Each number is 500 + 50 x the weight over the matrix's rms, rounded and kept within 0 to 999. Layers, rows and columns count from 0. Numbers have three digits each.

# layer 5 MLP down (transposed), 2560x640, rms 0.217, rows 808-914, columns 384-447
499499514423380493485494487570491519456461392530458487532506564487503437498415546472553551463535423503460535416452576608502548517424562511533564476593589483518462502435546549554542505480504520
535469568436473542491580479516549533549544456523485512509539476524338453563467491538399523499509494494462565452514530494484560433472467545391357492448475564483449569580390429557470400391531414
481471569531517538536565530482504470499544475532582517533462512538447473488389487490529511515466611504416502458516464452504530524506411481406585515482533490490516436587508449403483524521573496
484490456515540423522553455429513538461463439472483486448508474418599444490594505462576527504555437444590546460493546533494485447527476477580518498445542519576447550476513391518510570464488514
466509420585452502538519518467443473470517516525554485502454485507478512460531474487532462467493498489473471441502465563421447545507504446508450529482465516494481574503441480531488509517529516
611572558511537525491573547549481575545435545435478565522515539486541529512490514514366537473609521520565481555558467534519536520495434463588483572503469482435568484452498465620502464543531551
447625465572484473550523454500457498499568496515501515406487386531424537522516450451556422462498360460447448461477457513493465445519449465490438516423589547441568533528431532422531502626418537
505537547543458468400528563462439529450481515518535441490530560540549451434482512508482491473584484463531472472518534555517490453452557466478525455546476486524415542475518619504469496451517512
550482478390575520467471437514645496495473451383526555545498504478525534527577541570483413439485486510583541472466506517458532509537495449438429492515585407557450505488503560517391532493507494
586451467400428587526544551532434453520532441367507508417640518448624475515521577496476472514517485549476467439597561495507529503474542509483493459628524481502395522486456438546546384481535500
450468529423458503389611481505465549430557508534492468464519662563449465418585517509511521497465447509560484507499455560474472502530479509450376509437455486479418420438569552488414408513571538
463569588542528433502474478649546433469511535477493443564545516471514473567503364484482472497427419489482469480407557499428492442422472525431459515468469457494543530508402455468498541496496449
526455489434434483439411471586413481577544535544424542478420479520484484522551553506430601487569463473445441535486582550493486549488556519558529402415566482533444528528555522440521581514447535
472554532454564498373566500497506474513546480544465501457467508628582493465529430563560542509482609592532499426544472469482515425443611556554488436460555472487434443431389441488511498588518426
532506463509549433501544482466460502503466489532559441461473515521511432568468548548494530498580475551563595494454506554499504456507488491649512434437522497458521468462608481498467504540509563
444456470496500511539448406509494513495491471501460604468457496483562577505637447523538457474463494537498399554517613485560493518482495454389522460522487432493440508566543449420498546435550432
544533546434467478590541491479461488493560505477512475468496444637527460543509495520446554542510427447510501514558489487454349440452429488492529509480575540501436536439458550454489471406471563
608550500472444463491439491499369519562513479442499559518511569521492564541507527564522516548486485487522592565522472512425405476569413477585512479520482527479475568555557514518528625452447506
544552447480523559542457554523619446521501486565522430521487475499541488457517568499504569451450433584529550489449459532496546491582490491524557429455528525490506495480503466542557517416424534
493459482516503588557516506427513493574538560511490468468525506476427504468425560555524537511463494444509479429523469470539480582501479488417556501623509378513414509518540485578442502576624465
462433492517536524549491512502474487505520521551518485539452497463489469417541572467423551525510440464541550578462468558553433499460435459460622537467465622511568423574459490472526458546442531
514435488496566484543416533521437577495492491525429479421507511468510486542474527499538506534583459542545595486475455505493508577446469448580470476568442555560559469541427517510554596437587426
540430390461511395454382605427523450512475458503553475601559509520465570512538540507359588520577548509473589587513507441492468560538462478523508450500457507475603440533502575598530523522467530
493577466540509489472508507447479555480536466564442513457531519516594507475494488493476517325599453503560526471534516512541483516490531477522506517465525506516494551471556629526479534502517494
485448406521558492581539488469478445472542575487542466418456615503429475459522452558517463443529469554540533524486417470517531476516468521493487483546523524517451529482438503442497519463469562
545471452492478493539502442504455492470461601553461439530474410492489485484547467664494543486459400475547480531449470419419599497542516550578477538528396563444510462531460545410520450437508502
416504443461509473524489434491458561395503517461399509391405439511507587522456604529541515554597617528505452513443489457508450560391472527483395440533528445545455476501479476481509455594441508
494514551393463440498495431482443599432460460454472545568432495510611525505500487547437503526496535576482423513492557491407481545474491568482468349507444426444462470449477479555449504456501452
440490452434489573430451496459526558495557403526426503527505524457470524570558558576524512461485510413544523487496454482548448545484492525542597499533495422517536434526536477516524541446405397
515475482518445503533397494521441425485564511397450459558444490418599495502485491589398485509365443428464515554517542477366477527499561568388529432415441521585557528526518475535498443551578505
513419477499565527466427465466471535562555433554555553445476468447537481494506498479575395546433486567588525481526501441442505454504449528524504561490520483481453583444530445533520555575612512
450542453463390511511414501472426468577504517530473491494505548501530473470521471459479392445540548501551468441596535554488532561531500517443465444494515541448454610482493479520508537546451378
415505503542384467561509429533458513489480446456561540521535482624563460390543483464471533399540514471457394592553490421492466523520508478434476515474486427484472487552526451496483446561483563
601494566569513536495533587441483528465537431512463561550387500583489485512538533515456476563480558424495482550473646425553532523488575508464408512529511449582451530492609492491522467471499538
477440528509454447479562511542516476488478564543534478547568543471505422472439501476428527423461542513512557532467476519611496613568605475487438478464490471616431502527605429533503479528511495
540449473560545521524543551569552503474522508516551549500517470458528571420630494481521475488457567461452538482505472537583522446494510426460439456447461521505436598412420410472550489556377517
467498507564522489559540412534524508617441455586505454484487530508587546462487594491525599468561445474440468570521410506625540499540421441409485465510497530488490494457474407544475571545545412
541437417458574483482487510509533551556498405506503464528558540481462540644514547538513544455597478439510526470555424358557535540470471426468449561518485426548554463405495537524435472476453506
526444461496511543626502540485531428491512475542443514475460459427439479498612406490555562531486501551443446471641542482434437515548453524403518551436617490572434501558498461546515525497594585
545452501413418361461518514457498563504477466524608510470430514517505567441544560516535566440506539425445539553549436455519517529464609492440564498465508541490499532523500480488517547426494503
535434532480498518512534516505522523476533595491536414465479461410521522472598497402468518452439502382476475533485613540505480487436512484580455429489482478501532503452498485483557423548479560
397494566562494421501467579506474550518393515532471468510530525483499439499445537529504457388553494506469546486487461480576485543573513466502495497547558470522478495428516606370567464504453534
533442617581424477429500466539497586411442542489552434543446482476528495480485464471485449499518513548512441506474530511496508518462485480481478573454412465422540414505468628516492485526537552
589557444578489461508478536450532483561568496586567544506527508515537509466491532613471511501492514511554485576498554546416508518439511409560488514516496489404472493465571502472561458495531505
519478515541481480512449449479412540542533494523524465451464433553406539496509510519497522475476447574444499481428547571565480492431504550541498445555474413451489539535505555419519520524475529
451462500568484566482511478472461513458526562484478390536512436526533473456541525492492451463529443531543487500556536520538619547551443521438546496484578528519519548638506587493512548590544445
572494532499539466542537473638473543551525544537555587490509527539453551537466426562511444374513494494464515496592545525554595596498421486535441550567490470479566574507504458526446444513417455
466434543559491485591391545416516518531533474508450417474527452528576509531558608647562487510618613565423489529543478567568518512403563573471466500455526432536467443534481543430641524531393517
515528539542524531493476407480488413545467481624424586550568395497481430624549524464489513549499477473500475525545384474482434529471454421469630476424498446478416495431479481524523539395545416
511546565461521446472544502574588467545441520510426596459472474482550547595499571522580510512449569414544409500520511488627554493478547476508531520434512475428553481497406502554521508578536459
614520517489447568520497521493463479634511493479508478539533442551420539494510538470546567457471481485456446585476513488532498576553467509477482383415513493523541533460494481492533481545477454
565435587499535496585452501462487567485513532561525577499486536503448452614494526506488570492455451467553536489564494444455535509412578487572581456493478445447550607486507487441513497457428454
531498477514539455491427465454453471508383437413481476439521516503504529531428407429482326501500543464568414464455441439488588629519539460498479552487461503525540564507472466521557550549527547
639449561521523563505407493457477525451501463465395450515470535560494436496585441581428453531503563491559515466538531584484594617378440415555370531466460456467440480565531437460475482453607462
553542458547504417428500516490561539523417484446559419437465536513503498517440470480544566465507547487513477425460577402454497489488501486527567461449438498582469475534486564450456540428470517
549499512500476571581417506517489588530467453552507518488358488451478497428556502495537440463545558482480444447497475510542539528469501529456494438430504516494469484464584526494604443459479565
516544495526494493622471438588486484456374513550540480470488532451551469583579488570491559508419455474511496426495446510467474531479498486527521560493477440472440505418605492506413362512505559
491487599511450500479489444452402531562591520471537547534471468547498586507481414516496519540518529424511485588464454494521490531473459535487527481532434545415485470470506441483566360508372531
353508666552524554532519526514544452542467488485536484537475464499544498412524490497470435433505497393593564435437461566532609481418438584440506517534458570566461409480430485512452459519465495
441558587551555556512600549535523488499473415553477551539490471520520504499655476425624550493561492503516557466488532544533502525537601473519511483477590483549444505387481471447499413492475495
480489558430550521423526558439553457548518570512507505580529482464462475455531465560553473468554470411420613483484523563490561464404381575522445570433438589510485561538550510438344551379522503
440547607561451489483509508475571520529481570464474469494531417473496501570468525479474546528399551588580497411551443481509471599518469602529556468496492499505499660443455595569482540655598496
550620419496492453508506510470524614487538438519580509517426490495560465503553517463440501484504531519421525578509400451476483478487485523540626545516466589497560422508460504485382414420449518
554435488530536458511495505534446409468475525477505473504457505530441519539493604531453496522520406598489485591510521502470608503524517464488530478490589485520485470536509494494506397480516596
559504495462424618460363528550535494552449432540507485488569516449538438453465583489469490584403563615480441580477475507597478434377474591449474471426477525443497475509633495501482428487530485
608382471493473484481512490519435509565415484446515466502449531408539505484440482533559496564485473464498487502566476529471407453510510546538456432497525488423506456438522444510528509409567564
547450498485491580533535574515392490452395458466533537545433525479558524588482437485447489456511431452462499521487593461548549567604518565475516432505564476534402547525522461517515524520438608
476438456508541459558393505471376455384566520459518511455482505459501538555518460413501506476464592448542490457522591435420530566446503437445471487584457424418545507486434590568540562552518463
462469550473595509474532509488473475400517456543551537548468424578463587462514580509442464418512542506532457396518500446530519565525521576494450500526560527568410402497529596569551460590559572
590556549543522532488541466556504448448437491505531503468480477562470554514526465568534449512514488515441565471415530498475510466539522540459516510558432480522412490470514527565466503455505488
505493501421524536444557572510511515531540446551473498581519498620493496552486463482554532463491511428455472553448573529435535458477472491471453459575498452551460492464509546465416506455473505
542463443502503534503394586477541523528478458538520458500505585439511498535568497507578496551468554523451533495484506454548580416466515535458458398496483508578475548469445471509529475504488534
524386508502548549580488535504445513460426470494546539441538470486415425540491517519524390542525497476462498570484507487515541538486459449485448500532528556510429437526415443491502452567471473
517527403499544542527529378420542462526490475503511558536526505567420498555473578408489564472547397503507507540491487483498455532473608471487439541463444574423500497542582451491449514571461416
493550468483584517510599546501537635485600514443544383556499639552458538437399497465527502516542529447447502559542529439506507596515469502402526409548433397523565470424487491522513519446488427
479555569526575473515492482513552458501641364560424460514517517490487552442536424496561510573581567679494543432453513399513500515427497416508469525506547509504508514441451551488523394519483509
444519467474506515530466508562531377459402552542435467467503477532465555512500525564539444521593520568467499558504497487504472557455522525521437579478492438529508519477487537492480469488504578
561408411480524425539567486508491481462510430456479466549563538552424516493543473483488443417564566537451510541491494480582508470442536544535479519503365514551469463557488579455514544513502453
460449468444504432514392405474512430512502467521518458510513469498497440488478536482475547347524636560600550522533463592454550467572479504459514463524492447486541490492622532531515376417562438
483546556538523552589524541509428494615472510418536676538581489486482527459495492440496593417527456484529594516431428475534505481526470499538507499509564454517511465472501494606577390644451437
470484521521578518548537474447487408419567556379543501555554583571483561596502477563363408452405540459545543488564583540522507501433511457561403494467366510520545545572515501493575388464518517
508636546546525504471532570517555534500552512545417439484451455524686496441499465575494519495474586483497525506552548535490544554524451553568467466528508491544473552489447505416475465433433510
563397444472578436511512483468512553490437541574445580487479533548521482498456446451525449522448443527556506433422461556468515551450504488546533599476443422512521504506615485494383486528509504
503510520443590556479487533550553501483575378568425499547454536574608397542520494484485375554487553563472473490534561505434459551501516480531479417509482471549539503387498426457512420565483570
445560439387522498539549525502377498476553439492531569608583414517494523447404491396686433519535577488520521446445517490540387531584491524487463500511385503559465541508548417441524639511459466
469443501499551514474555513497535469534527556465473516508534500510459569528459471482574449551476523469511469429539560482391499533525466475528603459510459532498494540476516464442548555499585457
523561498494349470625562586429615413517526404504573562484527564479482596348404471460396618468497573496515472529633487488635407551488481497591590508438552470595484486450442438521498479403495437
605566583480474458582503487522533541577540462490576501472518447419459472472489509504514572599486460440538496467455595482513491357429538503436457595588622436521396485581512538410536449510535465
523518479556456454440488489527567465573420574415498412503564627529503511478460509505548541448602586472420480559514395545482463594565433525437533447542572501469487538391545511427435459532438517
511555516569461413512558556432518483499492461443535430413517493485500540492482476503530414513464525479494443485500497447454456474468492495489630499536503497503513486460496534552459460474557524
556519544441580397561548524517493515486485495493489527542543604543471456445654410538493545578562482486436496490532520478527539551579531448556491414508470479525510499609437512452525544575527453
431471565550612481509460529519478509562481486503536523603479430527522546467460481447546466537517529441435508567563440555534511480495425494452420481537526525479499551535619529585473472479476536
555528639527478475513474503484470525465587530528524547505519507433499523478456484458534514511453484424544449454491595515578495617519538574534578466434540512468444431559522494544534376447496411
499416517482473590482562440518468552536459509655547428596471541551495531560484502589494544478567479488480465498489612495537437491419423566485606482521538501471451478543567475533509510492465503
525452441383511540471545476423460492426441490527449484472468450453497673486504508528458567451538383463461535513497508549455567415523472444524486461505469488445479540511460389508434375432506569
484534497540492482556471535509517491468458447453567521614437571520446554452441505460511483485504549507525558394588521471480612523561432416545483508570521515511509521452420497499497600502527524
537593537590511491553535529518394511434626535453427507615443542477565468499496564472398509497389505548466499540605550468475553547574442531400510552476564491547463464618579447463442526469393464
472589519563509513572551508500456462502543483486585534497526495385543581434505486508506496494548536447441466530429478558599444395500447440423478496460460453441478452577451554553523488494567423
411518496627498481485531483494501423463549480451447447500518509478522541563497493549497456582439502546532486516533506493483725563471520544547557482516455521480398544414451541495419468523367530
481519528469462463491475481464555505471503605495515636462526451544504472446546567577512449511402530543477478416498461480502469533522552440441523555455468482470493532454473530571476518474436551
567497555522483527516460608505534449544454503427580540553449470543489620452461630479417397623475543539470455574477465441518496497594601550562465488526521446432558542479460500508469464544468421
557546513512532560472551497518461510395432554508545631523528463366522492564589524535426465528495508539444532474480451516564519493485553452528519526498486485473610493493480287472513505466502476
552573592556429523452523493559548553494585558484585502579490422522407512591482500560539478495588551498478536559548492448423563494477493559452425538526521443567416502440404570532526494457500508
468537447513428518471423496471591520431501469516460503473415522536450554482586559539546538573573484466552503468408481539488529379487496499436495470425482475453569527545536478588504497496498510
530499478539649494491484457569534409393486466421497462465468422508421531590488602478450462452532409489492471442484473536468543474521506472551412498548495523389557525433530538428487519492535587
569553532404506514592444523521469499587556535559515446470443515491444473511519544551495655500553552509519509456452582571505544546586366475486513508538507527500455616556607492472602577560521487
351429488553512491537476482648561458503595593429484447422442419402453511547446538474466565452514563509485548549486506512502519445560416532558525551467465480524412535598523532429558478501511555
# layer 5 MLP up, 2560x640, rms 0.296, rows 809-915, columns 384-447
505471554480525456602559516520457534510555507473448468555470494497473484483562507556402390566467569577560412489518494547566550481588481493508539542493435432556475425527511597542520446470379430
424424458488521429471506543515476489446607560427561512598499477503496507545523486487578507528414483592531509508547473475451404466470489501476526465472564529497505591490448447563543485549483402
451452532424558621439537473447491408552395444523457458476471391466582533569448534484556613573483547510359430497533523498489527400479499486478503603577506551518451489564577493579527437565553455
425489480501492544425522521457524481566519511435503531479503500472549465528416526553572532463454531434582479436481504482520554531481489469507494549505500515473559538510499479499516481532520590
509524561429506508496457570445428508466472477478541597448511459512597521462511486489564524435433470479532492428515467549575550535513581540583570440477458526419449559489538465438501517530443507
556585369557535561512469483539496533421513521447451529453609483520529527536499413537579481458440513410496503452549480546474397388493460478532538524545422627496516428452472493500593500444534476
496499471473462502469497575473507393570517525431482471472411535506517500473510602518502499507592525559500547423521418490466439503443481341550534488457534471544459556430477466484468519426375429
498474509406508422557488491532531541450441501526582507457499384492549490598585471597450461539528523543433474431506467458517471570553547564423453539633474521533540461569458476447421521556579577
471499417364456529574660397504475480442489492455504462525453451600558518530556557496455545438367549497530543438439621445568501520480513543428545444460547459553519373436497483533542508464540416
525473464407497521399475512492550512498425480470546556524513604575473465486503534483572506494464531563508466562467512405439543567526543439405569452458479495497526357473480501517547554492480451
458524496471492578465545517419531554527480520549457567605446518527509474518473561431509449419455446610527490458559463563603608555508538511436456493493522417496590495450378473465584405541479411
413425471454464402411462564512602524598636464506578501556483611499446450552548548462570451485548524491504525493538514523420501539506520528526396490501496588544482576484447541383502421433481580
446512394467531490536451481538538481542541420548466572454538539505542490422448470484489599585475383453481494431582437415567444516511563546516581339472474556557520505522429471522590428451575444
466542510453518410517535403522467539447548536516524520458503509544450475514515488492442494444442482605530573408512576561536510451571521440509532439512454544443454507548528440443565477516572571
630421489573470459457529533427440397461509484454487464584501454505412539549623547461504580513503556539463482474416536597458479525474603463514459573450511530585515507461572484464473463449531514
475546499493437530552472552495480466473444418540488508411496526538449508432369499497469529502517503527525517579577506434596446481515404498517492564535489525540466506541475498449474455463629567
616535477471500496502465513564460482456382473519517540492547583480461498426536482499434441543434575475519507447454557444486480522615495450538470509487508584489443452577405492478597488556470514
549590556559398470517483542486533500500502509475573482538451537499476467566593439420564491550522471473518504435457521498539424543473556558501443589485530507469526503507446426518498373507478540
515525422630578520518426525472562501521562577516475442527517479457502597462449588485462495547438491420563421543446483517419517618636518511477524485542595591603564549520560452422575476543416443
467487582499469421564512557509572567538514588546561474555464472445517553458564580502506443540401490449557472501522492592509365457495394464457592527464462527501507509450465505498588455412479536
468361533400545542595486571610499436508598473627469358514513465483570459506492495413515434489431481419557561481548497617591579553573485582685492453419487440512508530539486500497594491583610513
434528434440490470473453564490436420562477471559519557607478518493402411616569503550547588489514679513468444450509556452589498427530508499530611511484421506478523505560503566475472394478500522
425501531609606444464515403482474558466544435535524495472447421570510516479529470497463474519539522526550515475498510492511520473498441482392493519527496524477478474555474484400493546437512543
436476486439552531455443453490542515472450515497515509412566516452495506536514427475505509476438514462515527535518455528513484525507542490498428490495480610477442606472534516445449590440458524
475466551535539442513453547550497481382509507482446450522484519518561524497495541542589501493401432489477536523464545494462591456482436460555507550438423502524475499532460556406439563487560557
556507497500527562546552497619479472471549570524425531569469516440539526491419536464568514528488542452473579403441519525375512598490590473474493508488523474551489504524522544563511567526544503
449458468494531445563519439523441566414429510461494491440585443473559532617475487473448636561518563572514481496446438483514529497515476448468513521534478481501504514522431532579535545552569438
438495397510466498465482483400490463557522470436497527474533438568467504559505521498493448519565518553441474465484590534503484508506501496502441562466604532540516489514546476448414510537555430
545430365440549437454530478464575464395457520484416520440467536473474562579590531448573508485508508466476519449517450445485460443517555519470497447546503575426495495439354533533433527518519496
485515464577512560443499477424440355444527529505493536533436415438401476495487506425414488522532477487516526478466541462512482504553508520590495460501520562505487447519560460533514506566470462
517521435487508493520576528473562508500500511456480580458551531520485500562421550434540540528464509479537487506576467506587413495473481474475505425547553557485466529499501478534535433496579488
447505659579538486456524429504568438454480589556525642548517423478494448423520568573494371508608509575513481559550461608537409525415504492389455627464500480571479456472524561644601503517464425
500514520535495500559501493533388502528468545417553430509501536520457559439481535433490534462500604450501556504451550493485512615494527482513518570492457493503569499532509506378484453445476439
540539603521453480424507527530429524490606542438571445469509561471458486577619553555469438473495455474471579542546431422522456507486465470579459422498575474480525483483476421470487542447488583
490511490506501464492528512493511507501504577432548485497474540561464456528437489518514537473477459546450500474470495514486443508435449492541530474502481460490544524487521427439551553439390515
492412468560445522442553518499573505458522485529622538435531482511502544544431409532507538521531565500505504534560419445390548520508467545598514500518465542523510557526432463518491556506556477
532616399568520376505534517464476549488488451525517455480469608585524473525463438481529571583406550537534477460478515399460460474529508555487403441492525459491446483543578503481515592499610506
517489562484566524473535437502554499518494564556494388476466488537487555602484492435532474407547489567555461463609425498539511468515466554499448458532552510435467523574472496485461455540555488
495411388490476519482516533497481522531498426421525498633531540577524584472502491510430526484546531532519485528520450558484550467596531551549554508537451496484529534493490447504486562506529514
583515416493497500513385486452624404533599499543539479428548452468468426510498584451495473462523536470467468496535532517459546441530506509475510537488502494510514559504466513544405510509496522
538503436520531480510374538440518609453510494517467429509538458542478463525450471513473593494522479528513443528475512439487452445506465409478430520468540524482516493372544532465484523480596529
446563398586438569418481408542437527483385494515533490516563532546426438457550567430416522494509469443647445445488498511467482547525533474487487542469484480481512528497471499551560484415448538
608634392505439512462466508524564605451412430487469501437472453508500520450465513488540495461413547481508484552484517574527551598538504502492461514581380504361432454564475446470523513468537468
576485489491555503477493497503363661493500468504488526549531543513498486477447488418499537534473506531534427415525506421618374589501479537544534419541492565535628496565559494461613438488526581
479493526499538507412516493550477452471520512521428495558442511444489563591549496500450412426552462485459505475454457516573555469506526493457483544521491497559519532562487536549425454574526503
422497584486502501569531471506484489444561567582549588488441511484496501452491463529480461520500504449517552471449419436514469531512527494615563437465455589519383553558433513590515470496625579
441535462446521486563455487495432488492408497443530534435477532467576529501490548449502400506558537516569567459506458430428596406472514581419485476505454524390540548525577464551563475491550493
447369549493473493531420493596503383531516484491333532570448420565401461456527498547538514468654437606530525487558550426591443527504425522443463632522561547539540504542450554505505510415543544
549422518450494473505569479514519415467548481462468426513546364538534580484466455505542532438512446513543503472502552484534577538483577545455438460476539469510500542619506536460535476482471471
454456471476486405453481483533526487553558575526529498522501437471441406494515581494488458470495496529485455456463456516497507484486534456543476549479526523541487418451457402497617527336490539
524523471470388426513538469442586549538476517480492463375575546551442439454493441532445499568521560508413458579551538476572440450441536572527632557538527491497447445481496612487550423472473543
552529495430423440628408477546454428449488431549493507555488540541466499502515477511477518504500453494387502445527501478468469529505515545559531484540528520578581518435474485458515456507462601
525378537489527454557463541563484500498532444536466510590496527469423542509479419364388446540551525430518407526482518518490382522435494497560498454404528481423559478477512498476566542417472606
553526547535512473525400570432393518486449509475471530497470520541566568390501513492524557489488474462501485442424510495513500373485406450527517542609541492549422523394434496499598487412513535
499491472507470563489529493490400493519543476474550478465544592483513534482504500556488556610478417494465535469386543558649486534479496509486512455576425433489471515593498493518471502580511531
428485467473506537542558552571533431549473543492546453436594524455518428545481444508587547529488506507522539463563541554525488526511503522539474414445404475528510470535459568523597564431410474
499475514519471502558457489412529552474597595574536497493503508535453534468486526579532558452572511484511484447499366501491579463558472496455450466409394378465476461528562514429546520509539475
542515503440517524500529384514555478445524449527463504511524473468483493480591511437495551461466515527425479468527474540589472523566505481469494478583458585560482429489538520501557520543491453
512543512550565547519512483437481520459478470483518488538580573563528503488571443542529485418500546445447514526425497503395372459599475503542503480493529386488552509496484499527494508514451628
540557490549552518479629526422504493469490521475456516601524535465572477492531517548430478497480410439485482520420575552471560485509477476567427532524466588490609458470558519475593350504482513
388549609570484512516398473458501515482385578484432457584481532555566469555485485462485505562458553434471519600513469582447515570421513594617467541370444497451436509532602509429498482423457526
436464598468524498594558543391504457499540515377605508433649450466601499450543556485507470539514494455555560507570535548503444487424572576502513573607525514522535421554422487462505519430432575
497405527554536553554403450663472415483521558461470409423458441543479524414499493515542454536477532539520532437551563558555536505509557465557548483506503436483510470548408408452459518518486471
604530400495508569468509551579370533415489561600490492471547429522553461406584402536545457477494530462472495456453515474552552549459404527507506477436532546519493523596523559549552539491522458
546460506590499574479497473538524449495500538383545355541429434514516542451498498584480539507480598447427530448499551465594505449405580467551473438564496466559564507461455451503502465462543476
519451436469476478463497496452580508454437478553562550352399548506455430515567457586454470474468503584473511534513514541503495560548502595494496483443405528514549465467501435532490505476472486
423449470514604507493499513566536542513409461561549592554570521502514471491536369442445502542498564502490504469468473465509538432525569532586640457517524480447523459447632547471456459519482572
610387526476599527459477500486496480517425476554465584511459498614479481469449508380483446565553517526484492555499448416435610480500458592507496544561576482534478509513536429485408532505450483
527462528489467521474425487444461582487464495525565507520546487561447510533451471492537462460447536555511602410502380460524504519568515423437559475444526510446617447488514440431524468448423494
477495415594535455554503461576470484431477499524538495529510534553538501508477556463519505489470540503474499477472559438509475508542491488529534454379549444528475478543540497460491486432538436
343535488470465471551456536423512495474543524501506425371429445613491595499503502538603522458467405528456450491451418503474507455499415539384436541483516440455480537540467558509474472484624445
543467538463565476474368522547444501409531478523516402519512554358613603472525505522549544485383429434478471475518502504557545467503448512539439521511487507540468488454514500444458579355575570
513474444412512454434498440459544476561493429467503404453521551525555418553434559530377475486488494502511557441596532522618499485442551446506539476541464443534539593462432493538488514452611515
616447508374468513487557481576485514486434480455521485481451487622422518366458557500436579469484459529470522570527444504588553528529489504474450650475484550509565511522453423526497539542535536
409445476464562519444402515430593520462514490443434574437568432550467587506431480601450516594513451483444537437482410533478355513549513436579408532561513590494566475563503536499489316459531486
502518429451491487558483473421505545458516518487472534575510484508486472481465465516511464548466512491521479513468520511584559449524446519460525433520546466459457586488503552495483522506458513
493548514493493454495505558516412584484518482594485475486483491484570552476451550483490560495536527495533544498511532506452445533398462485476528521554452491470521486516548511528529473472543495
441519477564416438570519418445594493494453521403445501428484448477606487548480443524482496506520574540532438524578483686481494536570564472456455554484443412506466427576502517523469507502649454
500538589478592536526566466580500393494571532449435588509503533512551498481609544432481571491486529527542521489420481534420386560488461498420595470567534514543520409569527469563501496545432520
460491534424478584525493568429453515533517420451438476528477474495561535407536494500543377482589534536524537428519577477515479508530440488439521552561605514465508495504527553560506489453494491
499430514514402532493528487553494363505542496458492543622555612545479464423504506578602456413550545590489491461468528558519484491533539423572452467464530477509413611495407454527445498469534452
432443572469604490497499557542511474508484576520492530512533579551449580419418478447503483507419455487435490492517617483608500476520494537486521567543609495556477522525421541513480473516543596
463519511495556462534580473441527439485499432494491520612470474552497426471476490520542575455480495467525506478498528479511531484498538450519463548534503480495547450544542530568536482483413608
533467490497449470570590459578410465490555535529550445478478556552517530549487540584554441620525577461462564482464438490487587558537577518480476550469446494424489378532547461547470438585524546
578506570529575453470465516474397514519492392416558549514479522433515592574445485520623505441518544596511500456454486530530477489562439593513443488503509562552494513513517483476496538519462486
506596515550395550523523504426473437562590539487463486488404435513554473457470498490570614608542416463576524365557568605585484460423523466436443523433553451500481416554483487490493480448488571
539574492587481565525589457492480460514559523432496456552528512515493539560483493500585440509498505462590465448462553417525497528503530408508482526513475484537545427598542457468526491426573455
567481557475556589511402487465512485512467502512442551432596513448412518481538526573461490524534476456566371540528570404550439437538500488489584530488489525523479599587533529526531464359493454
484538477489502512511493494400516508487488479436550424488490500482441533554429508519589403492530419414488507443482508449428426550551442571450430481504422476491476510611421615507600491521550546
491497542418437553439510472471546467500542517544520351466481626523507572500409576548465562438489546651503467485492509515572516501411475488556527489607582501468429426529530533552474543510632605
496499550535499500493442453587563521437493445520571572571534470427534443514516416566435399479461538458536428606453549464460557596530533475448514517482529542538525498557537533441472523506530504
426471481465547575515497495477539494518504547474483582495479441496501483490386541541425520510530580468503493471488504493442456508521557374519512465468431493550524443467537484499577462496551524
475434548458523463453592556479362503499466407560469501566494602494540515513461599522536477616547472492492563422512517456548498533589445502483514519411481478418465458440561452544534416530577486
508455533494433529448502495474522489543571484559514528600494488504543529522459544447510521537516510566414501488498446505428388423476535511532497470432498508473501512518598487568517569462603585
452384473456543550388440451509429558494515493575521517479580525475498501514487407455538484495421489503534540492492408476449505494434499512586528512544503468517457521487459565504523457441586593
467505478435489436507530494518488466471563517551512497553486517480470406485479460508541551497476399485470557491554445476518506481446552501556507524438486463517530462562501509418499439469401504
590444486469592481484498519660456492543534438400428565522489470572555492531502453567534563513590434447510475536489451426440507500508563499457419444568519545488475522562544447476434590619374443
489473500514410473405563548546523520484437547554551543515439512488480521452486556482499500557573584601537569473556476586401422479477594461555509527547449481458480504425579528516458444394453474
493555453540436505506514412460493480520529543482471543455508466454539448505511511484514386598426465484431478386460455500518497462435541493460509532473453507536463501466546470501569576458476578
525461557414475518455503494485416543646490403578520465523425419518544481490484600536438484470662462549483475526504539369473562493548487471522527475421472510519581467558477486445501466521421537
517484484475437485520575550479487448611486488560521566664508523428467442588596521527545510547447439501480472461521345477502550469507532541526462444475513547584489500545405560513462447476490529
487441480509504542462560551433458500529487454609413542434527493538498468426440488537486530557420520527484474516499465530537482495450550403499454505496520499525504477386467541623471492461559488
422488473479460493460466544407504357473489511568455519525461479492514503464519545525451536523540554526545557544507550529492489406540501507512473448517540389508538457531514458526492598430586479
562608479481450491515519435542514518462516457518469495519535551560524542478539439518474470500508511550416470515498535506505521461510498399474493500486470447546467497513456392419600473433487436
577417433362505408539454571532396466531450530484472520498594435418489556530427554567455525505549312545365458448587405491509482552513525556503537555493419538540511451439515543536458477561502491
468544477512428482604501431570533521535455551448529523495397419487561542482509528496491452464501572450491523498387377537478598447511610429432558421417504516463491553543484505536572488521464378
512481462495523538521473566502542510515515493504472518545428564453554517492543435527467380544471510523500481488440541516482561487481547478470454505555493550466467508542566490517581540442522593